Each number is 500 + 50 x the weight over its row's rms, rounded and kept within 0 to 999. Layers, rows and columns count from 0. Numbers have three digits each. The size before them is the row's rms in percent of the matrix's.

# layer 7 attention query, 384x192, rms 0.162, rows 105-181, columns 96-143
104:507514490524549498433396570540479437444486477549474586498483513463483516466494529460485489562474422400548617515618424490565556519426497594584458
107:505606492427449476549532490457564461459559451487515487543487417589490514532547492469469401490507498482383433545473468471596522546545462486522448
106:527513433517472533521509462517419530553500542563480539469595501457579444582521454546493497563573500523514512521453518471498390500516486491532414
108:521499539552507583490425502436504512545545495444461540583511511466531489573505560514485564539528431444533529476516473594508428552520565439433515
116:501559484542533517548491516669545512527520453522449571511485433586560576495515520533491514508422365416519524483547524501501477463464498510509479
105:536510501494440584513514598523499513495519507563491433499490497471459491631455481544596415547461482524513585496448559522454579520501509522484409
111:445524386557467454444381581488538508588471476456472523461555537409482443507487495457535557501444482495532552452468509410551538475560593375542407
091:497464489592470515516542511461499454475486557413448497627504416598450496565487518567526590509598556539515557523506514457450462488486377512488532
097:527491384475550381485523472505518513514501507525522453483501498450510580483487481440486511576569550501503480505455488467480576499522550540478520
093:538481482574509513485504455499516521449478607455368540459556478446531499434549545549556469480538500463471486520515458555484508548524416513429521
100:564519500560525483520519500596455575533447408548454459407528508521546521461544518521532552551507544501496557464451487533435534560489460503478465
102:460550486546478488435499530419576507627498440461410409532412543514407409505517467504455488489535454547403487495512492468463479529575504480549531
092:537548547492515515499453467534503493458506526431564561544493514583545548496514423537506477366451468541465580596474510547485490495510471543509522
096:485462520525469599505514474532527557601500457441514497540506503598391495513522560513591571437502526536465533504492559618486554440501591538561500
089:453473516519569526448542514554483480541542435489586560402508410452603472459482444471533546416484545475533565487527498514455523594472401609481451
111:482457573463475514399586609449600508562485449534461507420406456541510505446561525479580551502614504578487418531415447440547418531430450448497541
103:569448453426532520526500372522536537463450499489492446481442551472407499425449503536560444493484465484545469404541432491569449525595535511535572
105:445477564529507616495449508533510436492588517547575484442501485629459524501493590564565529422473571530386505528444511546457556524457479436345554
108:580555538546445404508571504454539465469427477578502578450513532463548554556517467467503409400554439404511538502548457442586527537451502446389443
111:537408446445497494430573411562522534588458528510530459456454510493569498611497515598495558522506548513493440411540514502539443432480477454561550
108:622573521538586537505499504473482485521555463490499456522603539632457500493585508559517446487458497491532428504499497570489497422562503515466479
114:516452471422501485483508530514557475557517615496468464504467507414408465494498490557517516478480483470482478367516532524466497436538466440572443
106:404478481446449489434565527466560462435534508539590469505434472549542556488596444538456446498392442551415470507492473490511502550471423417412474
084:467479479513509415540557486506574559513499461504468485518477521511494489530517482469475385623511571578585468558441479459539557494393456443483501
089:476460509456425482502510489516450472490437600464460539509479460590548480518367495503557499525559515497541559459444571614498429474523473565487548
089:495438522542507506499520428508474523522432455488448533509512450548498485463535520499548527597516515497475438461501594436428476548465530463477471
111:572489437534491469562498459487573521457484484554554547565455536552409476461487513555540479467494386498470524521571558558491556549515609431500519
094:550441615453564521475526540476618434524508467563516512538528463488607496523441444511466505429461474600527481478530478455487565384554533524626479
105:495610522449529465532529488499578490392586507454515533427453517494437516448555518474505483403422501511577444514453504589512454531471414568491481
098:543586634564432478530589482617484534430520470492543528498503436546555561513526500534505521521481441428523547403503541482476505560482501469485376
104:450423504500510414452515480496476456488453551477489470550557541575409407515549528423529536440509584451522581487510491503564573443439485541521563
108:495469449459465519474518440535488570499608501427464529522449537558511550489530479506548506590583529485476470485528487557376428535437407498463506
104:519477465391513486583511526431512433461537498476537525570465503466462411468422538454469406587499482549455605504475543493536529550401481509558481
113:450529541531523473552517509495421516478491447402521483523488553403509488464431536488449478537515534462506521611529565528339527590471499475529473
110:476457550486476482545550490462383521454526468487475450470548490449509482435498482505468561438529518556430559510485642439472460449489517499462577
109:518456439511499497487525464432446486548483443543525541538575443460538510455499547535406530590503508477524498573490504388418437584453519499587538
110:467465543538604473482441509488489443550412538500432404479468486525568556508551488598439510550503392443465488545419524486490488369522483437473506
112:516564433592424435436466500504524447424577458417478512538507443480451574424568539491561512529481473416416458451543410553579494534485473523565429
111:551473472516451414547465445426506456567497503575451526484516527545413461479404492504484581512468506543494460467539543447557547459463540474481578
084:548482428453483437463545418505509477486551498536518470556481495547472443588499528629541523434488500500506461545565508498434515449408557460485537
089:515509490454571468520534511509474476356420547531329550533548476407479593434542494586488478536542544488511414444518512500474466550580486424498409
097:507543530544502557533474491458497531572581499506536455450546544427438542494508471560582588437446420486534468611544528402377487472548479469462471
096:461448462455496436465493535539547455480491426567538504496528517489479518509539533476521502582542519499500432529501498448445520462504518508579518
089:573596439499550463521468458560586440485594489506517537473433534523531592440519469582469515521450450517443568445548504521494424502442510464548544
106:471526441446483509551551456457518554535513488543535513512435530509463466468518435599426449538539477570458486505553588502524385517554474548560468
096:518544496524385510568468459633474514535565480591557546465496486426428481505500485538428491662518553470577546535539548561469435519481495489579477
102:395518512498484543514545460458485441503485450540540461494580569500566423530490406485463552431543518688513538501489551403495471537488529488539469
104:410472539552506496470556514475523439471543432506453439430501500498604505596430507535563555441427586588427436474450551535486555485450490502447458
104:549577498590490512495581482599542489437539468483531560602490503516497532609493478494448435529474568515382440545475520562445454570540532487513481
089:537542507449596565462532524556498474651473550455538488487475498525456480457474487540473509510435457472452523564481452485431526515462457499573502
102:502481500511491530534506422603487559452420454378480437488537455548503450512552433497466485481558502498476546513537514582466556545393483509544529
111:550486455520477574550399435459545481526542509530482469537468554502524537435674485455536468552521467498444426491497490464557529489467507489504506
102:471530498521566496384439509544534521531502523496448486518498490416457548598453548488499478441507475448568527500465512494579524462458413527469457
104:566522555492511482619518493445550536564606497503496488545488479577494557443527569403545549457568457530494435560405530546521461557518476427503458
106:559433529535465493539491428574520508454555504518507527451481498500513518557601591483523529390441429442476404528551439454463558524558505466465497
091:428431574516559519463633394508470459469605548559495478385569496482425538429573537528571567523550448440490526527538585508452573491477570551536554
085:560456466484462422584537525490564563508414510563497566575493432539518470629477543426537439445499475504579558516472460438530504538519520539419557
085:543461496518506539593501484436434527505469458495504525579441473536550553450543505504427484548459406457563532425476499512517491601527447488438623
100:547486504515345552448464471555549489536524459512521540485499513474419506483549500516491519471488444575490576516521509454519449570455469409554497
104:487485508412511490502465488489554539429599522497486531417524479464499492508501535455524587482494549465391570551413451391449449343470509513483469
095:536521534510475570399483510476482468479487508554498454477508521485559610496511553430555499442427437586463509549520512453509500488503528517497605
117:497517519488562518406495446456489517433485534537506549483584477517533473438491538553460470547487582473383593361523456413453487592475451500508535
096:592547401416498409572449536491490468496540470498437474574506386492472445545393519483552482586462508490481458508458523572512489573549570495525548
104:590463579505459536475409585581492517505491561486446469460470529466491598572500441478503377492447511498507599537547409539540394455468522445529446
110:558519523502535487556518489512496555544570493528453569494437537487526520535447594501626409480477499440507531493493492525556465615563410474527553
111:503578506528474470464511570483496535463470543562564588505543418452507515525584498489586455476482599477487563377440433532546471544450480480502390
104:544479553515503463492450529445479454558539461560496475545477487469561484529447569521608556491463431487512531521528464422505452479561441516530590
112:463548478508337410461521494481462464541434558557592501558562508509404579542497595489443445438427498594514395517404519476495593491557507545556416
118:432489393514460462565567433497618471584475424575512498570461445570516420461529496493443527432565599533538435567496425497523489533541578508493570
102:461525536489517474515538457460605465549492522434421478546436555695384493511477517481508499533567457466430422450458507534443470511511406529511500
102:485504495551533480546504498449567529445522444460587461553438545431460572502608519482479599436486491519461489451589463519525548511434418473520448
096:618459549513452478547490453437438496471430496561492465500469465535528524442517601477504455610439446579457524445529505514513448481500522573537445
098:472555428472568485499453548478465563464573520512417490515560537508569475542573510521425579503512578492459499526496545420449568463562549505492480
095:508510502498564498555437497517406446503539483442400496521606496516509469562583456553467541481475566505475422550487541409505576534509575524584483
100:527534495514511450476470485486520529521476520493559524524508507524419482512501517481524402450452394466604482538519488549560507486513495477554538
108:420661482458437418554508501449571459542582525471574437550410490488428525529448485501414438449508518531521449515584540571508483549511408475518404
094:536539528522471529534470495435523518515498474492580483482521449438499559575475514574483441501518378542504528449476456603587421480523416496452525
# layer 7 attention key, 384x192, rms 0.163, rows 105-181, columns 96-143
107:467508446478541511532500551510499481499502435522518520467602478512580594435483499495545521491428419497574498518440529487607510532531519560489520
126:539480488580434464471442434511487585537447493419464499462530457645424471492499520607472545494532566582496526502551439619571551538529573524488557
104:445523538491435478517426500502508565579490466529457533417444520541500461421481490475542519512504608556527620477476512528463575461504459527547476
099:488502481536503424493527632444435511583524414564494458542452512451565518475460487578466543511522505553488563507439524508518533493480416472514630
102:457486487556466509570491563522500457572639473449463455421520461523528434492445544575488501530584564551516462495464508548494504514551523496494589
115:602553511582521515433499500552450483551487568450469447399452515530562485487483482493598456477441509451535449449586498539533531550460463542513473
113:492501496397491527588486481481562494488494570585543468547446465509442508430508510460493478569501532454560537557543548553508527495523483547545498
073:529488521500547527481438509504469580507509561477538469574441504587465506465396449490454495536528479469417563567547446590468535431511502565502490
084:468582551567473524501506446419576594426501481483522580482596466470463483413507507585566476476511510542430525537582432508572444453466406482553409
090:482461529517504521439474513534530398485528433469524586483466462512541498513517457601480508445440476573475470544490472505373404486517496536488528
091:475531528533470519489531537493565540460445464360452506493511469538506482504467577488470567446471455572584352472459437489367439473432485498491512
108:385502496556460468473547512505540494498534431481482408516536536557477498438537593562499501501483499429487641486596570441667568502485424587509478
109:514558430443530522421514508542407585534508445478602436503496455450397639514573445573535521549520411413512550521413548578495442466564469529436436
096:549500475482520529516557600551531558508491568546511522513461536518476569516534507524500477528544428499583518566504583500548464513565593544438456
107:509543424428550575505500502548474548450454467505518488511545471485507485417578473477459507536514411531615628560492443507522415467592527548501471
112:474472490342445530484544463528501505538514521402476487489437556480478521520571551478549390583610398484518587495490459518463436442465484538405589
111:473424563426487522540471535473544517487430489475552465509535551467449554482476598541479561407520510557436462506461541509468504455497524504516477
093:619484424510446506545444456532487465464487549520555433439449480550466506375516457575480409616588532558473503609473446450410478461541527469491508
109:479565500466549562503596527433517538452452475434416544495500493451477543559532396454538475414482352480505471464435479456508485462488423486472442
125:405480498509435518471537520568511448518471560481491510459490492502542512511468519513410486427591542470476544461436452433437510482474488484596437
116:507413477620433532536451518517527508612461424470502484525549523456480475503469589514509509532475600586519538348516485414462503513504549526430489
116:531508536436464486416438506530485497558396462438524473505446595502412523585538531444450494450511523553547464443461499541447522451413460476571472
109:414535488652457502451549509446591514446466409433534420454523501520510428548490477560493484519483580547493593418557528455515594516538416465458514
080:426462509423551578502507482506483464538511470508496489463462537495493545491516419502428525486496458480478546530502502423552608469432478520451526
079:517621540505506462484572481446513503573584492624527483499545557611467550549421430460508466417509551491554471511499587567446443481513451446473459
091:509523471579413478505519378456494494533393435362443471514427498530537519454508453471516381512497628487468497548592521486471457461490580582537473
089:507544544486464536574487471481495519481466478540561530519528505532476481518535509486605447501487426482393474543534532489592517498477522449471612
101:499511545445470513529582520363533521550492574638573404490489493545464515497378484542466533455451447561509502525518590457505517502590531663497595
105:491502486429478521503501416437590478447535482547532466419479531465418452539547589562452512387564470482444536562508446503493478464489519526530549
102:526536553457516466547540423501517532407482529551521535530464539510418554511473463517478489517587460441502496469489501475468422489569486535458501
096:439518448467406375487494463468524520444456505420516538518548520547499480493520566536579490410499512436489535543397556506598500553568492506634528
109:544459383464471518491480483530500524587392530518542497474459516558458530550581555480465598592509545516529515437554483592490530530467457522472464
112:494579520599587438511525446485430424527504558421526549536442550473534489586482511524542497472502486480423522546608554556584446557460564490437606
108:500499491457581425517546544524498475523532422440503505422482580462573518502485553519423452508526584534491601566502431597449547576518508498414423
113:516477364457506513477505463546466513473478460509496516541574462491518461477535500531517443437453481518460544525493605551524482453578481567552583
115:506512489471571487363441487523448501530563405477450452588588509485561519516470487432419540539545502514497488431490557533413484537449520450448450
109:449514501597643472514504518517430458474486511488503436566470487500474528490394360603463500565466387542416513589501508439446538508578447448543447
107:532489474536404424399444518512494494531493438503493448448457499528504592566509439517515549496456537535469392534415551501551504476537472428468610
106:465502438518432448487473640493588481527554494496502475489540574526470406506529513511565621501467514520457470473544480557480495488470605416501522
085:472514449478442545436530559454403525474518550525542476509480518475524491485552510575531606443490433594498501461577533490501517505459453429476511
089:430526450532540520570490470548562452467550462457540538546515509506536577534574428495509433472525625471531471490534528521456494528501452496489504
099:413476391416481553393495455568462471534490555595460489454466478464499431518468481510497563519507443532480502432470543541476511496538534448448529
088:583475486454500500520564653559415592428546521495531532507555434451412542496481468529491503516561496503509443576503548407566435428602448574469462
096:440496476467490516493485493465535522597477448581518520491439541512470506493492467499482510474548406578524475519369461463435396419573546509474553
083:531484483471558480466548468544480556501553512548498548504463416467551483470533463594471476572537412520449509493486557480577497390534564587469470
102:518552535518482528455419449533486513484481568547516522464482488495527518515510469482485540528554496473445504484529505544539493454433519402383500
098:406520440383488538522534547541492532542498399530495514436515561426460431500519413538532447478502436582515506527491482434489394458532520493498455
097:558460487464512468484437442449472526504571431531418537579500509422585528494539516504549499550573512531509409582438527426451492566574527519475444
098:494466520491495583501540403523537403458487458617478498554422486524492482563407511476466530495551548519526505410555483540436523541355517537490543
092:533441539494580477499380474495548505528511544448446493643511559444550437502483450525480522478470395465548494408507497494437476520535454462578429
106:407539484429469495554470422522553515440525510453482519516582461542506445496517435485495440458523515530495552524561399578506530415440480535448459
101:474513436560453423535441466545561480498492407489531401608492510497419509502574479439564596528462474515485559525494519577457495501400497499472571
106:430476400506583545429463531535603496593523586505539582535474456502419538537512402538479490464454418533551480527494528574571483540505439462509529
110:536518474494446583474460520473526469565518507500456422587526577500480500487518516458460537521506556539570482485554486549501519598451597458525448
106:504481431479514581496559475578424574446503454487522510425556508454522481490488515453521494324487553526493488443536429544483535515556497449550476
078:498476497471541490558431453475523489514500470522492433512508595518559393561476471383426392560432521484522504543500485503456590454558415382568490
082:534546643566455454401532506563455511432383502520451542465457441412583596401512479518497467543529511515493524505482493476531405500428508511484465
082:511523541522370419394488568542497511477437535420537524440468557374460589473397526479513582562481617484587534521557470479560493456531419488470508
097:489509534518467524502508494516493461504474487509538511394449425498510522467521531469464510421523456487470526480508514533483550471500514518560545
088:495403574460504443441568584450570505518523521491530540519497503481498538476459394579567510493518391482494507470453376390608415402525499540485542
100:549442552574462492519410521487548495492535571552466496476526517522427558413480510485489446496577504490561497565490394489511538590493460426546541
106:566564533501561476492452571590477506549495459489533571555535520593501517512464515439476443534518504357502473424595459496420483565482422531546541
099:453541412581541531523489529518496527454509494432475472493481558458524474539430430427543564453498446485469478531396586566525485449533499532384591
115:439438607551562461517505554495570567468521496539580497516355485437587489479503442482429340543544458482550563518482491483456473429473424461495445
102:477491532496507527519552592514575495461492455388519576492529545536517443517511587499536464397428519427474523537521430554511533483461379491567385
110:540485567464528483517578586475459439486480534508549563510529561527542556515534439510541479522535478480436493491527439439440502490536458525515466
115:513546520632605452532505584435546542604431496505465525440510487454472434539477549537484449523513509430487593481497425496583474541528508508552398
107:454469448517428499546623449432469445465492511512500464606573487542520534515545512486473443523446438555447403492455506506434514504528558445505424
109:396387465466477559512536450470534446549369490541482536509440506531506545509486473481514486480491548505544495494497476478379453523546522453542476
111:464462410545372537466429412519409432450471547447514489547417546584378475554541507600517486470445542584606458518518425583435487516578455443556507
105:497503514503566507532504458476509452546394505495448515501425530543536492564502509480519546417429506632464447460551455540536596457471451430477438
081:442456518480479470549463503491555559547577427567565473505457438515504460482483480531503529422513562526543625526550543501377553512480552499460544
081:578525555448514469467482568637478514540572451476472488518594593469477578479533502524489536495405516557493425506443473489559437503499477479374485
084:486466520482600388578517531452468480460487498556458461428472489494454553577467507421396575494516490419501486498579544478495466602616478511519562
094:629510513525412503403404523563523380484539527502531457499578444402509510534553433516583506504445526517468539463389519539513517488502520508563478
089:531539528471488445416485523549470418527455475569502452489481497412522479479532532514568546487476478521351570521472488408517577406459457477494483
103:458553512553485541549513558511515428492491439568505429484509423496512625464479531431523634494439525485499535520412486611555570475511492447552512
# layer 7 attention value, 384x192, rms 0.177, rows 96-159, columns 96-143
087:477464479460494463422569432557504508462480510481522492430499477440581493486513499479518417553399487458456525457576564527536502444514568487493460
089:464508566475511612508510476517420555526517513509503424505494388445528466492525488512585480458478456562497518494480556564440516504509481530405631
082:405542492559518489453547513431594534534502514555535536438390506465454574560502463408532503416587485434531531475499527423410468503453503564497554
080:488407499608407498497413470507434482483511515522516435524454483548501522514547479508448487560490523495397580390532523568568565451458562460534485
085:462577388389549441483570492457503488564470488520424532365459497504502518479428414467415438448492447517553520545549425522519521522449587541532432
084:490520491485448482477501438479484542491491473476490563514431545499463493504533473503457551583530452522449458459501463432451576566536415415466501
080:490450489388493493425461559573456489488527530465425542444556602520503500464438570502456479501508531546521490430500458464490452500434453501544515
083:532404446484535484532550455563453469402503484569453455487471519523546471377399426561559567533488553501415491517449500462554577406505523482537493
076:429491515485526478457493464487443479464445460462481455452391410642539490523487499558550434462472543477608499616472551464465509518620489451522508
082:508480410561556478459537470524535562605555408485546554503617550508551472593568567425518502532504483488553518584611495454445410488485549402630510
098:544442458473429481410512434419565469542544475520581527501560365554483475484559554455549490512517512352577521490478566513498510442539440449499531
083:402523514474525446424512503396628502453526544457430490396526516435531473496539494532530555514432373424491581477507507491487496447480465438609536
077:571585521525608516502498481522442514563467596472449497443526523485438497511515523512495492485550484475466405501539497519535502454484466414488475
087:451526467432490462390477469369593451487517524505607529500481547483479535509613514507528556469498474478502457481486526475498494475480584433512445
081:570508466464620504575553508520487473498505478549510523552574494495388486489505433462450505536502469509466503487516466574431483548518367353475432
090:445476449531495475507487567479529588475442523565544555494432408492484391489472448458494516529573510491565459488524509474392564531574414519526482
085:522407419456462493458527480519478486459583532479502464482569388493534526515465464427515518514460567482520473456461499537469424404550528428460522
091:557505591555481480465495524545485487543455498506529515520525526496618446529530555453495507521505561539498532414494524554431598478462477585468607
085:507500474550512473484439477469526544571601473475523552451441542577503531500530465455548487557452520511470458467515551478482475508533547438473597
088:511588494463361486457389450486499499467516559457570536574633507471458538587530525500551424516513463479447482532491406525540490533471528504479543
087:577576542435473440510529527487536545361500568612492447566529482488505442516488519497418429494579507520438462502515583515491481458520452537497444
075:478450596555527514539457487588447553441446458408518512476503503487475509476449468387497457507474469493462470585566525534486486542493510591461476
086:515500487500473453568571539426580514474457529429513500427545514401524539477484476517465525404525481436510483455531446453577457422490471476503500
075:466576465510410568490519477491463460444504441435497482469364431534449464570509452580521492488531451509480516552520515491550476558563474463559476
085:487476594576447514540560518508469511540486449408398513517513522541521484582517523499460470512468498570490493435476592523481470502517549506526521
083:542499583558532408532546456534544504540455488460529580447418432497494450525508525348517538494540561407554506473549555514512481501526508525530464
088:429441519483466543508555533411540453506495471506581500499464415497567515522447564517507413495514526414512475451557484510485515540528433434473582
077:507606505515505475472479474505496492496557511506533485446512534564501550556530519452522486493417530479429520479579523532547471542477520521449492
081:439538410459482474465538516445502537536478482552456525421507473511457576532544430493543616492476477622517535501535580474465494498459620592517512
079:524540452452540506475568486462384449494521468490446504472456508512561502575501579537492488493524550528538494571562430517503577546507581412468488
084:537459519457468570511420510445404465499514424425503443552487410472536504523481524423557526479547461468537446464441607483485435517508428619552514
090:519553443461616600449507499515557653495543549520508530428507489403506443448452479513523507502456478485493527489466548473449446487469558444514481
092:463450583542437412472585551455481526450501540470523462460497491539605576441528486418514411448423463606578582443463558459492485421448448476418426
091:368521526434531427494463544456495481384482482556488477468492521566547620479564560470518469508476495377432482457465487610493507453495537502472488
094:406460517521553478470607532626562436635470480488521547444481486514493604495547492490510567575594539454538479450549568470469455538473478510576585
090:582627527467513502485504461493497513663519414603554457546430597503458479491484450505446540555469543393421550477503442553563448532496486541421446
096:489564453452453530455524456543506449513426557452474588478524572426493488525558468567472451503433505643509559473498580530477514501466471539448520
094:486472463525475586527508544533539500519512424432458594549439476435549442500511462551609501498484593461557490515516523493558476533574501585431456
094:529417477552497499570556489519605455526408475476590508577527426462455504480580427538531501424433460523455487426517517514511464491463567509464559
098:480524536420574551500458565547463486548532466426513462459549434533569474452472512444469520529501455502571472529483492505505497485456503534476570
089:562518601493489495520529509408439484492421527547483395540442506503580428467435504525480485545546479541589500480491514481391454582615388552443550
088:488484532628565504475496568574431518539525538483569508502429506509480467531544500482563514536500528627563479551499559560483434413599454529437493
099:440533442490507496500460509494538415491570603353564510538611496444505477420485508506527525438512487445523457530453506486440490506484533378503507
101:538473520498404519505385524481526539447455502538447495423449442441609534452499490570439537530444525504438500568527539471483503562581547516478492
102:563460509517501462465456512507519556531534498510517452537457477484560545434486533536489491605522483430522422502461507450420522475453505374496423
084:503480414469592497493450524451538463429535490574522480537541408405447553499465437549574520438495527531566445491448499515511515450504444380554519
090:440483409545574542532470498433477402488493470498409539534473528509556532551497548485579474443459517494549494441405546586486517431548467577513549
089:568508563602448523512476501551434503491598534460450513565517410498454510482437569495497520477547549491438521421536498476551419542474502467583544
094:523557449465549535483502429429538619547481432514497496466484492579600586549447497542501535492528505474511526456528544496589490429524534509466396
090:556549497461518490528434486501553448480473488508523447507476408375587510458438497382454487462571603535597481465441540646426524469578421556439562
100:447469458482556458503503615414435559482481532525507544561476397498451476575393517608561511561429516513535419478431427507441536450587497423526510
101:487430485492557542434510422496523466437436501549510500560465415530519527503508553520547494543544496539480432538513558436509562493534539506515543
093:429487500555516452465493465507584451464490518499482501460479453418536366568534544513498383445564490491525529446506594517537546473538507418559520
107:489513517560560499505404535433523436491556542433459458487498499493408464529474542463491515569383507619507553499545492579543526617442503449534483
096:509485464488487514447492428425602458548505480501518463466584537450526530507561590634586495467465487421463510514581568416579462414498455431480477
093:515558607483492528502446411406492489485452405546458462409519556527486471423513523535463443550458537515552499561587446442509499465497457479485504
100:621511499543478573525461523470547531536482499473520466575490590502373508522472524502503569472532564485416530442462539513434452532523467539518575
094:489551362517527552462508421453524499457473468463489455497489558435483578496447550493520444477427388578432619482512461507478469534622539511491467
088:526443589423459445514548519467515471457485551546515402594572513444496476464472539432380527447455507540550364698538438510451508476484493516502517
088:500483425424501453445505442502476508500600523385516469477431418570612449532484621527517531585560471510490498531517616548441514509539445524439498
095:554528484572536452469532555546477484425434543560533429531488516585410569469550493606515585608482521476505413575501467537530476481465539459442516
092:492462546575436496530471455504459521403525502444614509445545502494413545530529577555509347540464532526599547454470409533436520490423458529548446
082:468470488552449390457506573453407468584445488455480506473491570534400496527541472384483480577444482564468496431494538602475550543394473513550498
102:519419512512568497508465547569490554511468502445540535484520478490549455483469497450562603497487600471526525491560599516466386466476522415496581
# layer 7 attention output (transposed), 384x192, rms 0.246, rows 96-159, columns 96-143
082:467512427495545538542537490472510452446480529488501542456510484472522569568560481530427483508517543451548530549513443466473466456584490488472549
083:575435528485554498516513504413555393510474525512480554526546467429537485431381498472416543431460541531443520492521532490524429480510517510558486
085:483540500422505548512550423572518490534494519496363479506528527492441499496566483528559525496524502588474567531585574519536479547516519484507539
084:551493490524547483548624545451482565437525486561521494535411554522535588476539517524565524551461524474555505445596496560597559513457541565452493
076:445443496516539539497496419555458590449505432460426506555453516496505456470614500514535487577570393459473537539521498576463419512574528496410519
098:469490452510529521464518480438497503539428456599438437489404543477509502551434523456455474588617454456479482534609568573526422476477565505441523
079:373544581494557540602562509500451444458457497517606424425448509477436541500496435542485479564510461420581525514466563513459487449530461481420523
078:490509501497612522582489519438421616517473578502483490468460477502538490586456466398457459511552495560515489524570399557562485426579566471482497
088:459515549498520495435536461543533556487540530524473575529526496380485563533464436488502488576539528488562549451495531512437386528555415494494440
083:430496478491381534495531481614499468510550498475472484475457473467497517493490484537516501410534508484520468528465502461376583504537478442463553
094:404478439586513574514513469538495525489528563448497568366518387476532471539482433622540400529473457540544507561474425435535482457578476574475404
081:558509484346522494523475372542468514421554537448521445503482518524495529475434490570498503438480599483469551562537497489449453558531454538441494
097:509454535498486515532490483489492507414479452576397536519442523501529477602473446441460585497501451493516509594589503524464509464528484461561542
083:416538436519510543424563448546490501539543515496503498537546468460537469450508451487531502516502544447387550536431430485516534494530468506461497
092:473456462551547467495525497453443528531505477509441438445527451555540554569497523415521517581536405492400468570578536414496517399466549523473480
086:482516493508571423546437569548462485486508418512512493500494512484428552524560572500534499532499572477616581514475456624504479543422544567458567
082:632542489567511477507528491540473489485467519489481565461506557479530510486537439534407413425496513581501486484537426508582464515624469565495552
085:491501494532528514547459591405522508443526460556568497508351514468516585537433543535430471583490502586573434466555493533543435485500525445488493
091:428539544489518520452545516449509474491457518539539469482510540495500504507502547535512547544598505402466479492617538479514474447527568417454497
081:451527576493486584520517514449500386556466492578511493529513598503540460488491552609549540493488512554500467524430550365595525456562529477519489
083:533481529541600456538570477497452441547433440411550449471501462598472581463428493487535502493410547494517487417499418494542437513492526522537541
076:526523567483515582479592483449542448469512544559537518464476534564535587499539482510474519516551462496412467394556485498405462452538579362512515
087:571509490441482532530454440566503463410511525508455466365465490649427469534494442527536481521492538528467563503546541510434523479489509468561482
075:551490648472486487422492520508501506530520570531429488529566527468444524473475518516438481556614462446513540498467480535508477453527580571542447
083:514561527493521407453608458423526549496503464618544536511473589529522572513385446467530551475486515531479446409518501472613425549484473506469509
081:406612450522504483472593552474512414436479523566500495365379503559479523564562466552513469519559473533606387473480519578491456495480525435521491
088:460553465527577554551486484519538534459468524490525541425547453443432520448554487572505569532427446497567535508549497426529494507515503492526436
080:466513501443463506556428507512567488545514511476455454581548556481434443511560598547457524460468507439476467460465611410529529457500537478517519
081:519471448491527459533517450550501465604507494393392446533524522527448466459481620487471461534530455489437421455551495562533548592572562601520556
074:461480553596534426541553588518527561442478501540486552507550485386427539511465487514514571606540528360438464577497548556501477492537500477477513
086:593511563489484502498519552505508436488555479544522633468534512462508513612466536462456506517480522561432474482463481581565397573459575456496580
089:431413513456559424497512496525467416545446523462445464585552550428535526418427483467421463536589582485544558600402512492464500486532433529511613
099:559558443520456514467488490462428391540510478571462514473519509589536569545551505529493497542546502507574482576627458519528591477485548500492438
094:542487569460567514440382482511453514514512467449492506531455534442519516519516477489436522533558577550492516482594494409517581454462481503502485
096:509552481528441524437533492537469429569516581386484586453427457435432500546456528552638477443527551413522464530553639519491492481447519514538526
086:498546456556469506447495591510494514559470498549535519549426382550472573472571500512579542468456509466543513478521550580479498488521531571562548
102:469563525533500520477608419507512496464375518522513500484551482537465560492554474557400482451492442478522584466492424447453547562605515535416559
102:538483605554496502530561606518508505477454447519501518548490453614537515503409506503491555548527522448626454473460505497554516474520540417617465
095:458466479520518464529612496492568392527496543502548491522557521520482557480518506541513486457453440507443547476499446508514531539486431538477430
094:564558526425476506437469572445484433488459542441499484556579511441467509513472522570510436544498489496481537493540545462506493515617599514497538
104:495592436547539442514482517597481565466455535621512437357542455476476484545492440482464467482441453518570504546602484460564549493404422466503583
091:556567509498440519465541491519537489515489449585442455475462438457459543473437514492434508518528423519492485465585569536480524450457556423416547
098:454466500458454450518429497482454492483585497477507522486568570525479491525574488503523569473564604535470542510507566449458508465459459460615517
098:497544556593520519500493492496470571514500479505496541411552370436529479523466378536530557561466489445599468487466495544564525502572495476488357
106:504463486440509521444565501469558457453529548463547566546433471590471527563534483537529516535461521523579456564492445563495493527535479440494438
086:571541494478508541521542565495565437370517490448519555488602518519533501491610488496479464588482497512499511435554336494457507505433548452507505
085:522448463512547569519542547564488592509544479539466477492453537495498440438458537496476530532434508506557550444453570454436597409504488488414499
094:503451422530504413524440437537562465495524527543536466538579503515564385492587536483501546424423559501478553496534520526545494433474491532582431
102:634507371490615466491489433479480557502387538545567535484411594515532527452555454537508502480504525473598596511504420581526537507548502526540522
095:426514498459460505514509523500511576439437526451453556480452506435492476494548542473524502449482374563574565528511465498460479579535495620534545
103:579511496482525489528579540462548536462437477537595569506420525484488431508487478481440540487507545546481436482509521493427432475459425429525545
108:580521529562511525475493530513592572510461452555453492508461503366589451524441576508441496493452422431391487495534531526536455532542414445540487
091:573421527545508511518508482537489469438532501505508424448579544445476475451523490524485472519395541545515537477483546468528440524481480544565505
109:497532515577486450499478539589463536486616466472520510400468566514468546442556507579520466459495527512426508505466445489493501549362455533469433
103:518483465498499513506543472425479483448505428487504439547565478533578491511482508408500529449520485594463585456526636473557613541487522495596504
095:550478584528505424562454566468435499486485463509543527487416462530512551474503434444448517420535416534443407665572470540511546474474476535542582
097:472475442476449497374541420453471454555486460520440535498595505486480527461423541438560642393515515483542474529519522462486511561455525541487562
095:481490418518575528490476434570550526467503497467599488402517526523533453436571410480532424454452488587538551525490443497573508473652428519415481
094:461434500507512518557434525495520547522462480569391477455480627543488465500575509421462496522516441606469484522476387376482552478435439395560498
093:598532440500552552506577508516543636497524570532438478518505519441455490521485536531435489585483449414514529393475501516485480560518505563564455
091:574507524608492524612526460507548541470568569534536594463453467435503574524501487520486488434469544496525464468529480525534497521500508463511390
092:507509553583582502542552486442516490415496477470491504425523566586511476445446593566416544459451450574465448511554477431512515431512486523459514
087:406498488480480460490528519573443486488560562426476506489412502489483513486500525515482438429503529446473570454496428567495525605510427573495474
103:461529466552443492577500517544407546457476399490474487574453503459554562442486417484578515514543528495605517443551473557588428465464470450559480